Part of a small language model's weights: RMSNorm before each block.
Each number is 200 + 30 x the weight over its row's rms, rounded and kept within 0 to 999. Layers, rows and columns count from 0. The size before them is the row's rms in percent of the matrix's.

# layer 4 attention output (transposed), 96x96, rms 0.113, rows 49-63, columns 0-95
091,170,206,218,250,240,149,199,185,220,177,143,213,219,201,234,245,167,202,190,181,184,242,195,187,172,230,158,199,235,179,180,198,140,175,177,143,171,191,230,186,185,194,160,173,233,164,205,208,175,202,165,177,163,210,223,186,175,255,171,230,228,218,200,222,212,225,165,220,211,191,236,148,159,156,252,206,211,183,271,164,153,200,204,226,190,147,181,247,206,146,197,223,231,199,237,177
075,202,172,197,206,185,232,193,241,176,186,211,194,228,206,173,246,180,240,295,209,191,193,175,242,167,250,235,216,210,217,158,200,220,167,210,208,154,208,165,223,195,190,232,169,181,166,201,202,186,245,223,234,207,206,143,140,197,224,221,176,189,191,269,228,218,220,201,172,258,192,247,180,220,209,189,223,200,171,194,228,186,228,301,238,179,149,187,198,220,194,178,178,237,196,218,173
107,222,189,253,166,180,209,185,183,186,252,257,206,201,229,234,148,210,233,223,185,211,180,229,172,203,234,177,177,162,215,196,224,206,217,204,232,204,186,192,211,201,264,149,185,178,231,191,229,175,213,175,211,249,204,215,197,183,179,89,197,144,181,241,175,199,207,282,230,220,230,180,190,193,144,178,200,216,222,214,173,177,211,226,155,232,225,201,214,179,183,171,248,201,198,257,185
110,151,122,244,171,202,175,158,203,235,181,191,217,201,207,238,159,213,165,222,209,176,161,217,213,266,174,199,195,221,218,193,246,187,218,183,217,237,236,161,217,165,154,176,246,149,248,196,219,202,145,175,188,197,178,187,176,235,157,206,194,200,192,181,285,212,191,191,247,161,199,178,155,199,178,129,206,194,175,190,188,221,202,200,229,230,162,194,252,164,223,208,214,198,166,207,202
104,271,214,176,242,161,205,155,226,218,217,179,196,175,212,161,206,219,223,214,245,212,202,201,193,165,202,197,251,173,170,233,174,215,270,182,222,232,171,198,181,107,174,190,183,184,192,193,165,180,194,184,229,165,167,204,189,216,204,165,226,206,166,166,249,155,211,248,207,221,214,218,144,256,209,208,149,168,171,175,211,219,170,200,191,187,142,242,203,206,148,191,229,193,176,249,201
093,179,201,165,202,204,214,223,168,181,191,246,124,234,233,175,189,231,152,209,196,240,187,194,166,182,213,182,170,192,187,179,224,226,202,186,228,207,256,217,152,166,194,258,251,156,246,181,181,199,197,137,220,170,208,164,181,169,197,196,259,176,233,147,155,163,181,154,190,214,207,241,252,176,159,196,188,206,174,216,199,147,235,197,188,171,218,157,226,243,212,206,216,198,161,167,182
097,157,227,184,230,202,202,167,215,181,176,199,215,213,218,224,229,149,235,193,207,244,177,166,200,146,193,206,191,277,178,201,250,179,194,209,207,237,227,244,170,172,181,176,269,145,193,164,199,179,191,171,186,211,174,264,163,181,235,209,184,205,203,233,184,231,250,205,147,245,196,249,205,188,168,229,173,232,200,137,240,229,221,182,198,262,186,247,177,190,232,169,187,201,195,208,174
105,217,224,229,136,246,193,231,185,190,237,186,149,219,199,239,225,196,209,257,195,208,253,260,268,197,197,242,234,181,200,208,175,230,158,187,216,184,191,187,138,190,142,201,227,187,211,266,221,239,178,200,196,216,158,197,237,218,213,186,239,159,218,210,174,212,239,141,190,210,196,229,253,216,219,189,213,168,176,205,174,184,207,163,207,215,174,198,257,164,203,196,207,248,170,197,153
115,210,167,236,177,193,184,190,236,146,208,229,187,231,227,234,241,231,174,192,165,170,215,249,252,222,147,203,205,184,191,161,261,199,232,209,219,194,186,235,177,172,229,242,224,164,150,198,243,212,231,199,186,198,169,222,221,210,247,205,133,207,225,187,183,208,157,242,228,231,172,214,211,182,206,178,225,212,163,206,162,247,182,213,193,301,149,227,175,220,219,177,214,200,185,232,213
110,180,169,174,185,158,202,193,261,196,220,230,258,208,211,249,118,187,200,191,170,230,195,199,229,172,215,221,196,179,159,176,159,265,224,210,175,260,219,173,230,203,152,223,205,215,261,212,191,186,153,223,142,182,179,195,184,169,197,171,150,200,203,137,180,195,205,244,180,202,228,223,197,259,177,228,203,254,227,204,207,213,174,206,217,212,181,128,190,189,197,212,228,218,177,216,193
091,249,152,230,235,204,276,201,183,206,191,177,183,166,141,236,206,204,197,208,202,214,156,199,227,188,160,166,176,183,191,182,208,187,182,211,190,217,189,221,217,212,165,195,152,265,245,264,173,202,226,237,192,205,205,208,213,177,186,191,175,188,248,169,216,188,138,215,245,216,255,191,209,134,183,200,152,238,154,152,210,241,195,199,229,254,208,179,193,159,185,221,198,220,245,184,157
104,209,215,198,219,214,209,228,227,226,219,192,199,199,169,116,212,167,237,198,229,178,176,254,180,192,155,226,206,188,189,216,210,169,195,163,249,220,142,148,204,242,193,168,173,199,278,220,223,207,214,179,239,186,207,212,155,198,239,168,187,188,165,212,262,232,198,216,209,185,226,264,197,186,197,198,187,211,226,196,128,188,143,218,158,171,187,219,178,192,212,225,232,270,154,199,211
101,133,198,172,228,190,167,214,178,198,177,238,135,138,218,262,207,229,213,215,209,156,191,196,202,167,171,201,196,197,190,203,145,238,227,253,247,164,263,242,220,167,191,208,251,235,177,229,238,206,208,196,234,194,217,227,213,183,190,228,244,192,175,183,240,179,192,161,175,212,207,247,204,183,201,273,249,220,232,210,218,176,172,225,227,258,188,233,187,188,222,208,174,178,222,205,204
090,274,183,213,210,214,194,200,198,243,176,213,200,124,202,181,263,186,196,217,176,214,232,219,222,209,190,207,201,211,206,154,184,250,237,227,206,192,161,178,209,163,248,206,214,225,161,166,169,236,236,210,204,169,268,245,248,136,198,187,180,185,163,192,195,210,220,199,201,213,233,227,209,203,157,187,220,175,203,153,207,184,237,155,162,201,191,164,211,185,242,267,187,268,174,172,206
091,141,165,197,147,192,150,188,256,214,224,238,212,197,226,173,198,192,211,206,216,190,205,193,218,239,212,282,209,196,202,165,172,169,129,247,190,215,195,179,185,237,234,208,211,280,245,196,230,211,201,217,212,197,243,265,171,157,187,221,225,228,202,244,225,191,139,217,207,223,201,185,178,196,210,204,129,216,200,234,221,214,233,164,210,146,148,206,219,206,211,190,213,208,220,222,209
# layer 4 attention value, 96x96, rms 0.126, rows 50-63, columns 0-95
089,195,166,222,194,185,177,223,187,216,252,145,233,201,165,163,203,186,193,164,188,187,241,256,172,232,168,196,236,202,171,159,191,208,201,216,170,159,199,212,137,199,221,192,204,228,205,222,184,197,177,214,197,175,216,210,232,203,178,177,202,178,239,206,200,212,141,202,172,149,216,176,247,215,264,229,182,122,193,236,267,174,173,125,200,172,163,184,175,160,229,211,169,194,262,217,200
110,154,163,170,164,221,184,170,195,197,180,197,256,214,177,181,221,222,221,195,172,211,203,175,198,237,151,208,214,173,205,194,227,138,149,193,164,128,165,251,226,211,188,223,100,164,160,268,199,201,159,234,223,184,223,184,179,206,185,204,219,187,186,166,201,213,160,183,208,245,166,183,194,186,238,187,205,237,242,151,225,188,146,213,217,194,194,173,232,235,227,233,177,210,182,203,205
100,176,181,163,204,219,142,175,228,172,202,208,217,249,208,249,208,187,201,225,187,192,206,231,192,191,222,185,151,223,188,162,230,199,143,186,222,136,170,143,219,207,240,202,135,168,262,224,173,195,178,244,195,195,208,180,179,186,186,201,216,243,148,266,164,204,213,172,259,216,204,180,215,197,233,199,183,180,215,264,166,225,228,158,188,191,212,164,231,231,264,221,199,228,168,192,189
104,156,222,168,224,175,199,229,218,236,183,211,167,195,220,222,187,210,210,175,159,184,212,232,190,203,162,130,208,233,239,229,228,168,210,151,218,218,173,214,216,237,200,142,201,206,175,198,158,205,213,120,167,225,193,223,217,204,168,242,164,210,249,222,164,301,203,161,171,227,193,225,204,174,208,230,180,263,216,227,187,198,197,157,176,189,206,179,229,224,201,195,152,206,139,207,209
103,243,246,200,167,187,195,167,224,248,219,186,208,224,186,244,199,194,205,185,194,255,191,211,204,202,212,215,194,198,192,188,130,210,241,206,206,259,111,231,226,229,224,202,205,192,244,173,240,243,206,241,211,204,208,184,203,204,237,201,233,135,227,171,185,224,217,198,229,162,233,209,153,183,140,156,222,190,217,183,278,237,237,198,163,160,253,178,200,178,198,187,194,191,214,230,167
106,254,218,197,172,231,198,245,213,191,224,189,185,214,205,152,241,195,198,223,188,176,208,193,159,221,246,127,207,154,189,172,198,200,215,160,136,204,198,163,171,213,192,193,180,260,249,221,211,167,178,223,157,213,143,214,223,179,168,232,191,167,199,177,230,241,171,138,220,190,182,186,233,158,150,214,191,217,261,225,220,162,132,179,194,175,212,206,241,234,235,198,163,185,222,208,211
103,155,212,176,230,190,188,135,245,150,268,198,272,219,147,207,217,198,160,242,182,176,117,210,190,186,170,238,232,182,173,242,176,220,188,284,185,185,198,170,169,207,210,230,208,248,232,216,167,194,202,209,179,191,186,195,218,202,243,205,214,204,215,189,190,167,146,269,159,189,186,202,216,193,176,210,186,168,198,155,202,202,193,256,196,163,237,197,204,187,206,202,176,178,223,200,212
106,183,175,188,176,197,169,220,206,182,241,236,226,247,208,158,217,225,207,152,177,180,173,219,225,200,240,218,195,223,134,172,218,202,152,208,196,175,215,168,189,195,168,232,131,282,220,206,145,189,166,214,200,202,169,184,189,175,229,280,153,157,188,193,213,205,217,174,202,244,197,208,198,253,156,196,214,179,234,173,210,180,178,164,201,130,222,216,184,142,208,243,201,183,217,181,222
099,175,222,220,223,217,185,164,217,210,222,164,136,192,169,237,210,244,179,228,173,193,206,234,169,221,243,149,234,227,236,222,253,132,205,168,262,199,202,208,193,241,204,212,169,165,209,200,188,188,218,204,227,215,236,199,215,207,188,179,218,172,201,147,194,252,238,149,192,196,219,241,145,225,193,179,191,190,169,182,184,178,211,151,173,161,243,216,257,196,253,180,193,195,123,203,183
098,185,227,166,193,168,162,187,149,163,216,202,249,209,205,199,179,199,196,168,235,172,207,167,231,212,242,208,211,191,221,179,184,265,220,153,222,168,202,203,224,148,192,178,264,163,194,163,172,200,137,170,252,208,159,146,219,222,190,168,251,221,221,176,171,219,251,232,187,177,182,270,138,209,214,197,225,208,155,230,170,170,197,179,192,152,193,237,208,180,195,189,217,182,158,176,194
099,178,188,178,199,200,234,178,216,200,202,192,207,197,198,222,229,253,200,199,180,199,179,203,179,186,173,231,193,224,203,215,224,166,229,215,170,195,207,218,211,218,186,150,233,184,150,167,138,190,229,156,216,174,188,199,161,183,128,275,177,240,212,246,143,196,172,188,241,237,165,203,208,184,279,222,201,189,222,259,261,141,151,247,190,218,238,192,196,204,223,184,200,190,166,243,175
107,227,247,183,205,174,243,135,221,223,251,219,225,198,225,177,218,145,192,169,221,186,212,221,179,181,205,188,148,192,239,201,174,236,196,187,225,223,144,197,194,229,190,147,248,218,227,184,166,223,199,189,146,199,199,220,224,192,212,211,191,171,167,170,283,141,259,137,178,172,245,223,233,163,178,176,191,179,175,167,194,168,209,146,178,180,199,196,195,184,203,214,171,242,186,217,232
095,188,240,198,158,168,198,235,214,217,216,191,195,175,197,170,187,263,174,212,219,230,156,219,225,245,156,208,233,167,201,205,147,209,194,170,179,172,204,201,228,240,194,192,259,158,170,203,153,239,215,169,168,234,154,188,185,206,171,218,199,165,218,153,212,207,246,157,191,219,246,150,201,204,181,206,171,196,148,265,174,153,227,193,253,231,194,226,206,181,203,152,218,185,144,154,222
097,197,218,229,222,190,199,243,219,225,206,176,204,170,224,208,176,208,211,173,206,189,239,191,184,206,223,208,264,218,234,123,245,176,209,199,189,170,190,211,152,207,238,219,119,168,208,187,170,202,261,189,215,170,254,259,194,196,161,186,197,216,164,199,145,202,242,161,236,218,199,169,277,185,238,205,206,142,217,226,181,179,218,192,222,209,191,228,139,245,208,194,184,222,224,223,236
# layer 4 attention query, 96x96, rms 0.136, rows 64-85, columns 0-95
129,189,201,202,198,229,211,180,220,198,181,193,199,260,203,151,205,212,228,268,152,97,183,235,203,178,244,232,221,170,221,163,210,178,173,233,250,226,220,159,224,189,147,212,171,157,191,209,153,193,207,190,211,213,191,184,221,274,212,172,195,203,167,152,196,210,174,213,182,197,223,185,177,151,232,158,171,246,156,191,206,179,191,171,157,186,189,245,171,188,239,191,235,183,182,229,174
073,156,181,187,171,230,190,159,218,199,222,231,275,232,192,164,197,182,225,183,140,148,243,198,178,204,229,202,213,212,191,168,190,157,187,205,205,187,180,128,280,225,169,242,185,193,217,169,192,185,189,240,194,224,144,231,194,208,207,215,235,147,167,149,245,178,204,188,162,179,218,158,186,189,228,190,166,170,203,194,196,199,177,170,178,167,194,226,281,173,216,211,177,217,181,246,203
075,196,201,209,205,159,217,245,185,168,196,129,203,252,213,252,176,223,135,202,242,231,183,212,226,217,186,189,207,238,199,179,254,213,218,193,222,178,242,240,174,209,216,192,242,200,222,237,266,176,228,135,181,216,225,180,177,176,215,151,198,201,196,245,169,148,162,211,204,243,171,181,237,203,209,226,272,181,197,215,238,161,210,223,178,206,173,241,159,224,225,178,177,185,189,164,224
084,176,197,177,168,218,254,237,216,213,166,184,180,239,221,208,199,221,169,204,214,231,244,222,261,219,204,196,209,225,246,172,205,216,170,230,251,160,254,172,203,203,175,134,222,203,189,153,202,180,219,155,190,210,212,217,202,211,205,157,156,210,173,249,234,266,162,136,154,185,183,151,228,201,159,212,182,159,159,210,200,143,221,211,162,186,197,253,204,209,205,229,200,196,161,221,225
096,226,215,214,178,211,186,162,204,203,201,235,193,115,158,192,214,208,202,193,163,222,229,219,201,156,233,216,236,224,192,227,186,188,231,171,182,257,155,158,192,216,232,206,198,214,208,180,177,231,214,276,226,192,191,197,204,185,225,224,220,181,197,216,256,254,243,191,196,177,234,176,193,181,181,176,149,213,201,138,191,251,215,172,239,191,213,155,186,170,86,221,223,214,200,208,197
084,184,211,189,229,194,246,190,256,218,195,188,225,192,235,178,183,179,220,236,181,194,174,260,162,176,200,168,185,213,208,119,254,169,193,183,156,193,201,194,243,231,205,228,227,262,199,192,221,209,230,245,186,199,231,226,268,180,204,186,137,205,165,201,186,180,185,234,187,234,187,226,204,238,236,175,218,227,235,141,201,158,189,244,219,191,236,186,214,214,239,188,132,173,233,243,212
045,210,181,232,184,195,172,230,191,161,202,181,206,223,190,183,258,206,204,251,162,139,169,169,120,174,224,248,212,138,167,184,173,238,147,231,182,229,151,185,194,180,183,202,166,142,152,184,195,151,208,204,181,177,246,185,152,192,164,196,203,201,161,169,168,158,221,206,198,209,247,217,162,172,186,189,196,187,155,207,213,259,152,200,218,217,164,156,211,176,209,214,202,212,209,198,183
100,180,185,180,173,194,214,198,182,258,260,224,176,149,203,142,240,239,200,228,160,209,142,226,148,202,200,184,214,174,208,160,147,250,183,216,188,202,242,223,177,168,223,220,188,174,200,238,140,161,211,178,217,236,147,199,199,187,201,188,192,178,187,171,181,189,170,187,165,210,218,174,157,228,198,166,128,171,184,237,144,196,174,212,254,241,216,180,183,204,184,201,175,175,181,216,251
091,219,160,227,246,162,220,205,181,211,181,174,186,227,175,160,184,232,204,188,192,194,137,215,177,140,206,156,220,222,258,158,241,186,162,245,248,209,214,205,268,223,147,195,193,223,202,221,168,222,262,209,185,196,237,208,192,189,180,123,202,171,97,210,244,178,218,191,174,184,188,176,191,228,184,205,208,196,178,170,221,202,141,192,200,207,204,209,192,163,173,195,204,204,233,192,193
090,245,241,220,182,190,191,216,220,237,210,235,219,165,225,208,238,128,169,206,196,194,219,173,168,200,176,165,178,270,189,187,193,227,191,189,170,178,168,182,197,249,247,230,252,195,192,211,232,183,143,178,188,154,133,198,165,169,234,213,173,176,192,241,234,233,288,203,227,235,220,202,257,158,210,225,227,228,221,227,219,236,174,202,164,231,201,185,182,205,187,221,195,170,187,225,186
086,209,205,241,210,179,205,247,214,184,202,266,174,189,196,164,244,208,231,216,224,168,184,265,211,168,219,211,218,190,159,228,188,193,183,153,246,188,239,170,270,244,167,208,212,190,233,196,174,221,228,168,210,221,224,205,195,200,165,165,200,219,200,239,175,260,185,223,219,216,149,233,196,216,250,203,237,142,216,223,252,191,164,232,178,232,219,204,223,178,275,233,185,243,186,234,186
087,236,172,214,197,184,153,161,202,216,190,211,198,240,149,177,185,210,247,173,200,191,191,221,220,191,169,157,202,226,216,131,238,168,159,196,173,217,219,197,185,221,161,203,204,194,187,201,173,233,295,180,185,166,184,163,229,228,234,177,155,178,184,210,200,136,221,179,215,200,173,158,177,191,147,197,233,245,226,170,151,237,195,140,212,217,186,170,208,150,227,195,177,161,241,175,166
055,169,225,240,234,184,187,217,219,193,221,204,152,166,219,215,154,233,185,180,216,259,182,139,158,177,177,135,187,200,217,183,258,209,226,169,232,192,234,255,139,165,219,130,207,201,175,226,181,138,204,185,220,153,239,192,202,189,167,211,204,202,172,238,172,213,231,226,266,190,178,235,192,191,192,178,201,186,226,195,175,209,164,164,227,244,189,259,190,183,185,170,197,191,175,174,220
079,193,161,193,233,191,222,181,243,206,209,182,201,316,198,212,194,245,177,210,198,145,160,241,228,234,197,183,222,199,203,170,220,173,216,205,205,212,267,214,169,195,175,188,215,143,223,146,232,224,219,117,202,202,222,155,199,248,210,151,209,219,181,190,213,195,147,254,200,219,221,156,215,177,194,201,171,211,166,239,178,177,181,199,167,228,187,188,181,233,192,151,214,195,190,221,223
078,202,223,223,178,240,199,211,192,209,189,280,185,170,198,146,281,185,199,156,196,267,227,197,177,208,174,197,226,195,226,205,148,164,175,214,185,205,171,233,188,239,223,153,197,187,175,197,165,163,198,295,204,197,224,208,186,193,174,225,182,193,254,196,202,212,239,174,185,215,205,257,175,201,176,164,182,187,217,195,157,227,207,178,212,155,179,233,209,136,180,248,152,185,203,226,201
077,206,197,163,239,186,179,236,128,206,141,226,165,147,196,245,218,145,169,190,256,247,164,150,167,197,205,160,179,254,196,172,213,216,256,192,231,176,219,266,161,189,208,176,236,235,221,200,208,173,217,178,216,175,210,217,173,162,164,211,187,196,196,225,193,197,156,197,176,208,173,182,214,201,206,161,256,154,225,192,204,222,186,187,217,242,190,233,168,187,191,234,159,205,246,162,209
088,202,218,162,276,188,187,239,174,182,218,202,233,251,185,192,152,164,197,173,174,241,127,252,204,214,200,207,209,202,203,172,214,150,201,183,249,228,271,185,163,206,176,157,204,182,236,209,223,246,240,202,185,228,215,197,220,253,216,172,149,202,196,188,167,154,195,243,185,200,204,200,273,185,198,164,205,186,246,160,227,160,208,213,154,207,222,202,208,192,223,237,174,244,210,177,203
089,181,195,215,192,205,202,196,204,161,223,146,210,228,238,274,246,183,207,242,174,177,266,191,190,222,190,147,190,177,192,179,252,203,202,187,235,194,196,184,169,205,205,176,224,153,171,194,262,199,196,171,196,178,204,185,239,230,176,187,224,193,233,259,138,234,216,244,197,228,158,185,232,180,200,207,209,211,237,194,222,213,194,202,170,212,230,209,137,198,301,183,162,190,253,177,196
125,247,213,179,194,159,227,240,169,202,136,199,187,186,202,211,172,208,166,186,246,245,163,170,220,209,170,173,188,240,181,199,236,213,252,190,204,143,196,275,181,161,228,199,220,220,226,213,235,213,230,146,197,201,197,164,164,163,212,199,181,237,233,217,175,212,161,184,175,211,169,201,219,230,196,208,240,191,196,228,194,185,182,270,198,214,156,206,110,231,193,182,171,214,220,142,232
083,202,192,165,173,200,183,212,196,203,217,178,189,201,182,210,189,155,234,225,254,151,199,211,238,189,207,208,209,254,233,181,98,169,229,200,230,257,170,213,187,190,176,198,207,194,202,230,143,188,175,185,180,214,224,222,216,214,205,191,275,198,196,185,214,204,154,212,235,176,194,193,110,150,179,148,157,210,215,186,194,203,258,229,240,214,193,204,172,166,173,147,230,176,237,225,198
091,247,238,198,204,204,195,219,234,190,184,229,171,210,189,196,148,220,213,173,145,197,261,210,195,162,227,191,133,221,240,142,178,187,188,187,184,245,216,169,249,156,209,183,185,242,243,157,210,217,208,219,202,211,215,205,227,186,218,243,192,162,148,145,238,212,226,218,253,176,174,187,169,190,191,188,271,268,170,210,173,197,224,209,210,189,234,195,229,205,160,178,200,169,140,209,183
102,212,219,143,193,193,227,156,158,186,201,293,235,205,186,195,191,212,197,235,192,191,217,199,240,223,229,205,174,206,211,171,214,237,180,174,191,192,196,194,230,180,219,222,209,202,241,236,154,220,246,207,168,205,217,300,194,160,224,237,174,251,185,242,180,229,193,179,185,235,177,282,233,208,231,138,186,227,219,195,256,155,175,204,203,198,197,207,208,178,179,195,159,191,200,205,155
# layer 4 attention key, 96x96, rms 0.133, rows 64-85, columns 0-95
078,249,234,163,176,254,162,168,177,229,191,185,218,188,177,260,192,167,233,225,150,163,206,201,180,123,215,196,190,178,204,199,197,179,181,240,197,201,186,197,205,210,150,273,191,190,144,172,158,205,188,205,173,192,166,268,256,221,201,194,212,188,198,193,182,241,175,181,144,221,185,204,238,140,220,188,252,207,212,191,224,223,182,182,147,195,238,226,237,163,204,244,234,196,195,204,188
075,146,222,257,203,232,207,177,185,224,155,192,202,173,224,266,175,158,229,227,134,220,227,206,172,151,211,220,202,209,241,180,218,195,187,223,202,223,182,169,198,226,155,250,222,175,148,188,165,190,189,254,214,237,166,248,228,222,210,201,257,178,169,209,200,234,202,203,169,239,191,179,257,150,215,207,192,190,208,206,192,219,199,193,155,202,218,206,277,156,173,218,223,158,219,231,170
068,224,172,149,241,144,214,242,216,156,223,224,184,207,202,147,220,236,156,192,247,216,196,188,227,240,199,189,198,198,146,233,218,219,227,165,226,176,163,220,187,192,229,152,195,225,266,199,235,231,198,177,204,170,244,177,175,178,195,200,167,252,195,168,184,195,197,172,221,168,192,206,145,243,166,181,195,204,168,199,189,193,225,210,250,185,190,185,111,227,204,179,169,261,174,193,243
095,223,185,182,169,146,173,225,200,156,232,185,169,170,224,159,138,217,179,195,231,223,101,204,194,229,237,179,190,210,141,226,174,197,236,210,182,204,224,171,202,218,189,165,197,177,165,229,225,196,182,160,198,175,178,136,206,178,183,199,186,225,261,213,201,176,137,150,252,202,195,171,219,212,196,155,196,208,164,185,175,164,198,208,198,191,202,194,139,201,205,198,206,226,214,216,281
064,151,228,196,169,215,175,224,255,204,205,197,227,202,220,229,197,142,224,195,178,175,174,198,202,209,168,188,177,191,237,166,169,144,214,229,137,164,191,172,222,147,207,216,260,167,185,193,198,205,168,249,219,176,146,259,235,208,218,231,273,172,194,272,211,221,207,201,157,240,234,220,212,191,199,259,213,201,211,210,203,231,178,235,186,201,161,199,260,208,167,201,210,190,237,178,207
087,259,184,172,194,163,219,262,142,201,203,168,171,172,178,177,211,227,161,224,206,238,227,181,252,208,227,197,232,211,196,149,222,199,200,176,278,190,159,202,174,217,186,140,195,227,268,207,160,239,186,195,190,190,210,201,200,199,232,206,200,199,190,195,188,218,160,169,147,207,167,188,180,215,157,166,214,209,158,245,179,226,231,203,197,213,165,242,175,193,175,159,174,224,212,109,214
182,240,169,161,214,148,224,215,223,181,209,213,186,233,203,159,213,215,135,174,250,215,203,195,211,266,164,168,178,194,151,222,204,209,219,184,192,178,193,231,177,199,252,181,174,224,248,197,241,210,226,168,197,159,258,178,157,161,206,228,187,233,222,194,192,184,219,200,239,171,182,210,140,256,164,227,182,212,199,182,189,188,209,213,244,179,173,194,115,253,217,208,163,233,202,178,242
082,203,135,162,193,194,221,171,216,177,197,242,217,246,144,281,208,170,176,205,198,214,167,212,231,212,203,162,235,223,186,197,176,201,203,148,194,151,197,151,155,253,175,174,168,202,257,219,191,209,246,201,149,176,227,165,160,213,199,210,182,168,200,216,233,167,154,224,220,194,222,166,155,222,210,232,185,244,165,209,216,209,176,211,202,188,220,242,202,154,190,215,272,215,189,243,192
082,240,202,161,256,199,222,212,202,202,250,188,192,179,188,219,268,175,174,212,193,216,233,182,184,193,202,131,184,241,229,224,226,206,221,192,139,202,256,230,169,171,187,144,200,210,239,173,188,175,191,171,203,214,212,201,179,175,156,260,211,223,230,175,107,177,177,188,209,223,233,201,199,228,189,169,183,224,165,216,205,184,250,179,195,241,181,213,128,227,215,188,162,195,222,245,229
089,226,217,190,209,197,138,183,249,170,130,156,212,186,175,167,180,208,250,185,174,212,244,185,219,208,175,256,223,142,194,210,210,255,194,154,165,207,171,201,192,191,181,224,183,158,239,164,171,202,180,243,220,229,238,228,227,237,194,200,217,233,247,209,178,178,226,243,143,203,181,164,187,201,211,216,198,182,223,155,155,233,158,210,248,192,193,216,182,211,168,204,191,252,195,159,257
091,175,160,183,170,170,180,217,228,153,233,168,236,210,209,233,149,233,147,185,181,182,200,164,142,188,159,203,176,195,178,146,232,186,251,219,234,205,200,246,120,201,231,192,168,172,223,242,209,192,183,245,197,199,203,172,195,167,204,191,161,181,164,181,213,184,199,232,187,241,193,195,194,190,202,233,152,239,270,209,191,181,151,144,190,212,150,159,154,176,203,183,218,202,227,222,218
091,239,219,166,244,209,217,218,227,220,223,178,201,221,163,195,194,259,220,222,225,193,235,246,198,217,194,173,202,203,230,266,203,195,199,220,210,217,168,206,227,203,189,162,189,231,203,188,200,121,220,169,191,235,266,178,213,208,177,229,228,266,220,196,143,199,181,285,237,201,205,189,214,203,229,158,211,240,191,230,265,172,172,237,204,180,170,239,147,214,201,195,196,163,252,194,228
083,225,247,217,179,303,185,173,185,178,200,176,194,166,178,181,200,195,259,215,137,172,213,210,191,151,236,207,191,184,258,196,180,192,141,203,197,233,231,185,239,173,192,198,173,212,175,241,138,168,174,219,207,232,145,235,209,256,202,205,161,169,164,179,219,245,226,212,219,197,256,197,199,193,236,167,215,192,196,196,176,181,203,163,204,186,233,200,217,146,195,199,249,191,192,219,157
079,164,185,228,155,185,208,175,238,229,205,229,181,250,237,211,172,230,217,243,196,204,220,215,178,181,218,188,168,236,273,180,205,215,148,182,164,269,223,183,248,203,223,200,171,240,201,227,189,202,187,179,213,152,187,219,218,203,220,203,245,171,179,169,248,239,229,195,258,219,211,191,230,228,225,150,159,197,203,226,220,211,195,167,248,152,186,234,230,148,196,168,188,140,174,231,239
086,212,225,130,193,164,161,212,189,190,219,173,170,173,140,230,177,263,252,237,191,195,199,189,211,200,258,231,219,208,145,190,163,161,184,162,186,206,183,211,155,209,221,228,157,245,179,221,198,160,253,159,207,224,207,161,176,164,171,231,210,249,247,221,181,171,205,224,246,184,225,227,220,179,218,198,241,224,194,157,207,199,154,136,228,174,202,225,181,203,224,217,190,235,216,171,196
062,246,175,167,229,161,188,243,179,175,173,216,188,214,223,156,208,231,146,171,205,227,209,195,240,215,163,165,183,227,163,197,230,191,242,201,179,171,204,185,170,210,262,190,170,269,210,239,202,147,214,199,197,143,206,212,164,152,194,249,192,200,235,177,214,202,195,186,216,167,201,179,156,255,206,216,210,239,175,189,148,177,191,232,255,233,189,193,162,233,154,158,163,235,159,210,229
100,224,187,230,223,219,255,226,152,177,229,194,204,175,181,215,235,252,178,192,247,194,220,181,207,190,179,206,139,216,176,254,185,227,212,170,180,195,157,192,189,197,260,203,207,226,182,231,233,171,219,164,204,195,244,150,171,154,156,173,201,214,193,197,245,178,146,218,231,269,197,180,175,264,193,256,188,208,177,173,153,226,198,152,230,169,194,229,153,222,203,185,159,204,190,161,214
083,236,216,220,170,182,236,259,230,212,185,203,231,214,258,111,184,218,209,234,208,218,191,171,183,169,184,187,173,207,225,186,222,192,217,197,211,217,221,250,175,187,199,161,154,199,165,150,152,217,192,196,203,235,193,242,212,230,190,179,150,252,228,202,168,204,239,198,210,220,176,128,194,233,214,185,201,174,209,189,240,183,246,193,251,159,174,228,146,237,156,175,188,263,224,207,206
029,195,232,190,195,312,166,193,187,174,202,246,187,216,202,204,146,198,223,232,175,176,215,186,164,216,256,200,190,206,224,157,187,150,154,217,196,208,201,182,269,137,205,190,182,207,173,242,166,189,176,214,189,153,182,184,205,249,202,223,227,179,177,158,214,214,234,156,211,199,192,244,164,186,223,226,189,229,125,248,156,196,177,202,216,232,215,239,185,187,172,182,198,228,208,204,168
098,180,191,187,177,143,198,213,191,174,233,226,183,231,215,176,196,219,161,168,196,225,184,205,240,222,152,140,178,206,210,209,240,182,197,216,214,123,278,161,220,216,215,152,182,236,244,221,218,218,215,179,139,162,219,178,231,204,199,190,159,221,233,182,216,192,187,206,183,119,154,178,202,207,184,209,152,228,166,212,160,153,223,241,226,172,205,170,208,218,200,150,189,205,149,215,222
104,205,185,179,226,160,171,199,169,186,173,190,192,178,177,169,207,221,166,179,257,212,222,184,250,262,209,225,247,221,179,222,235,186,209,197,198,183,169,194,192,216,225,184,220,209,235,226,267,256,198,195,234,128,237,135,196,197,193,205,248,245,235,182,200,158,199,172,199,169,178,228,184,223,181,215,252,216,154,190,221,204,239,245,191,193,185,202,143,220,238,235,183,227,221,121,219
101,213,187,218,227,111,220,216,173,189,206,167,136,203,205,280,192,188,170,195,234,252,181,220,239,194,195,226,231,209,181,214,266,156,223,233,211,200,172,213,192,241,189,197,230,189,194,191,205,222,170,222,160,183,248,157,174,190,196,160,171,175,198,150,208,214,162,194,177,199,130,171,192,199,158,167,217,179,218,205,151,217,175,247,212,186,230,191,215,202,159,192,211,263,224,152,207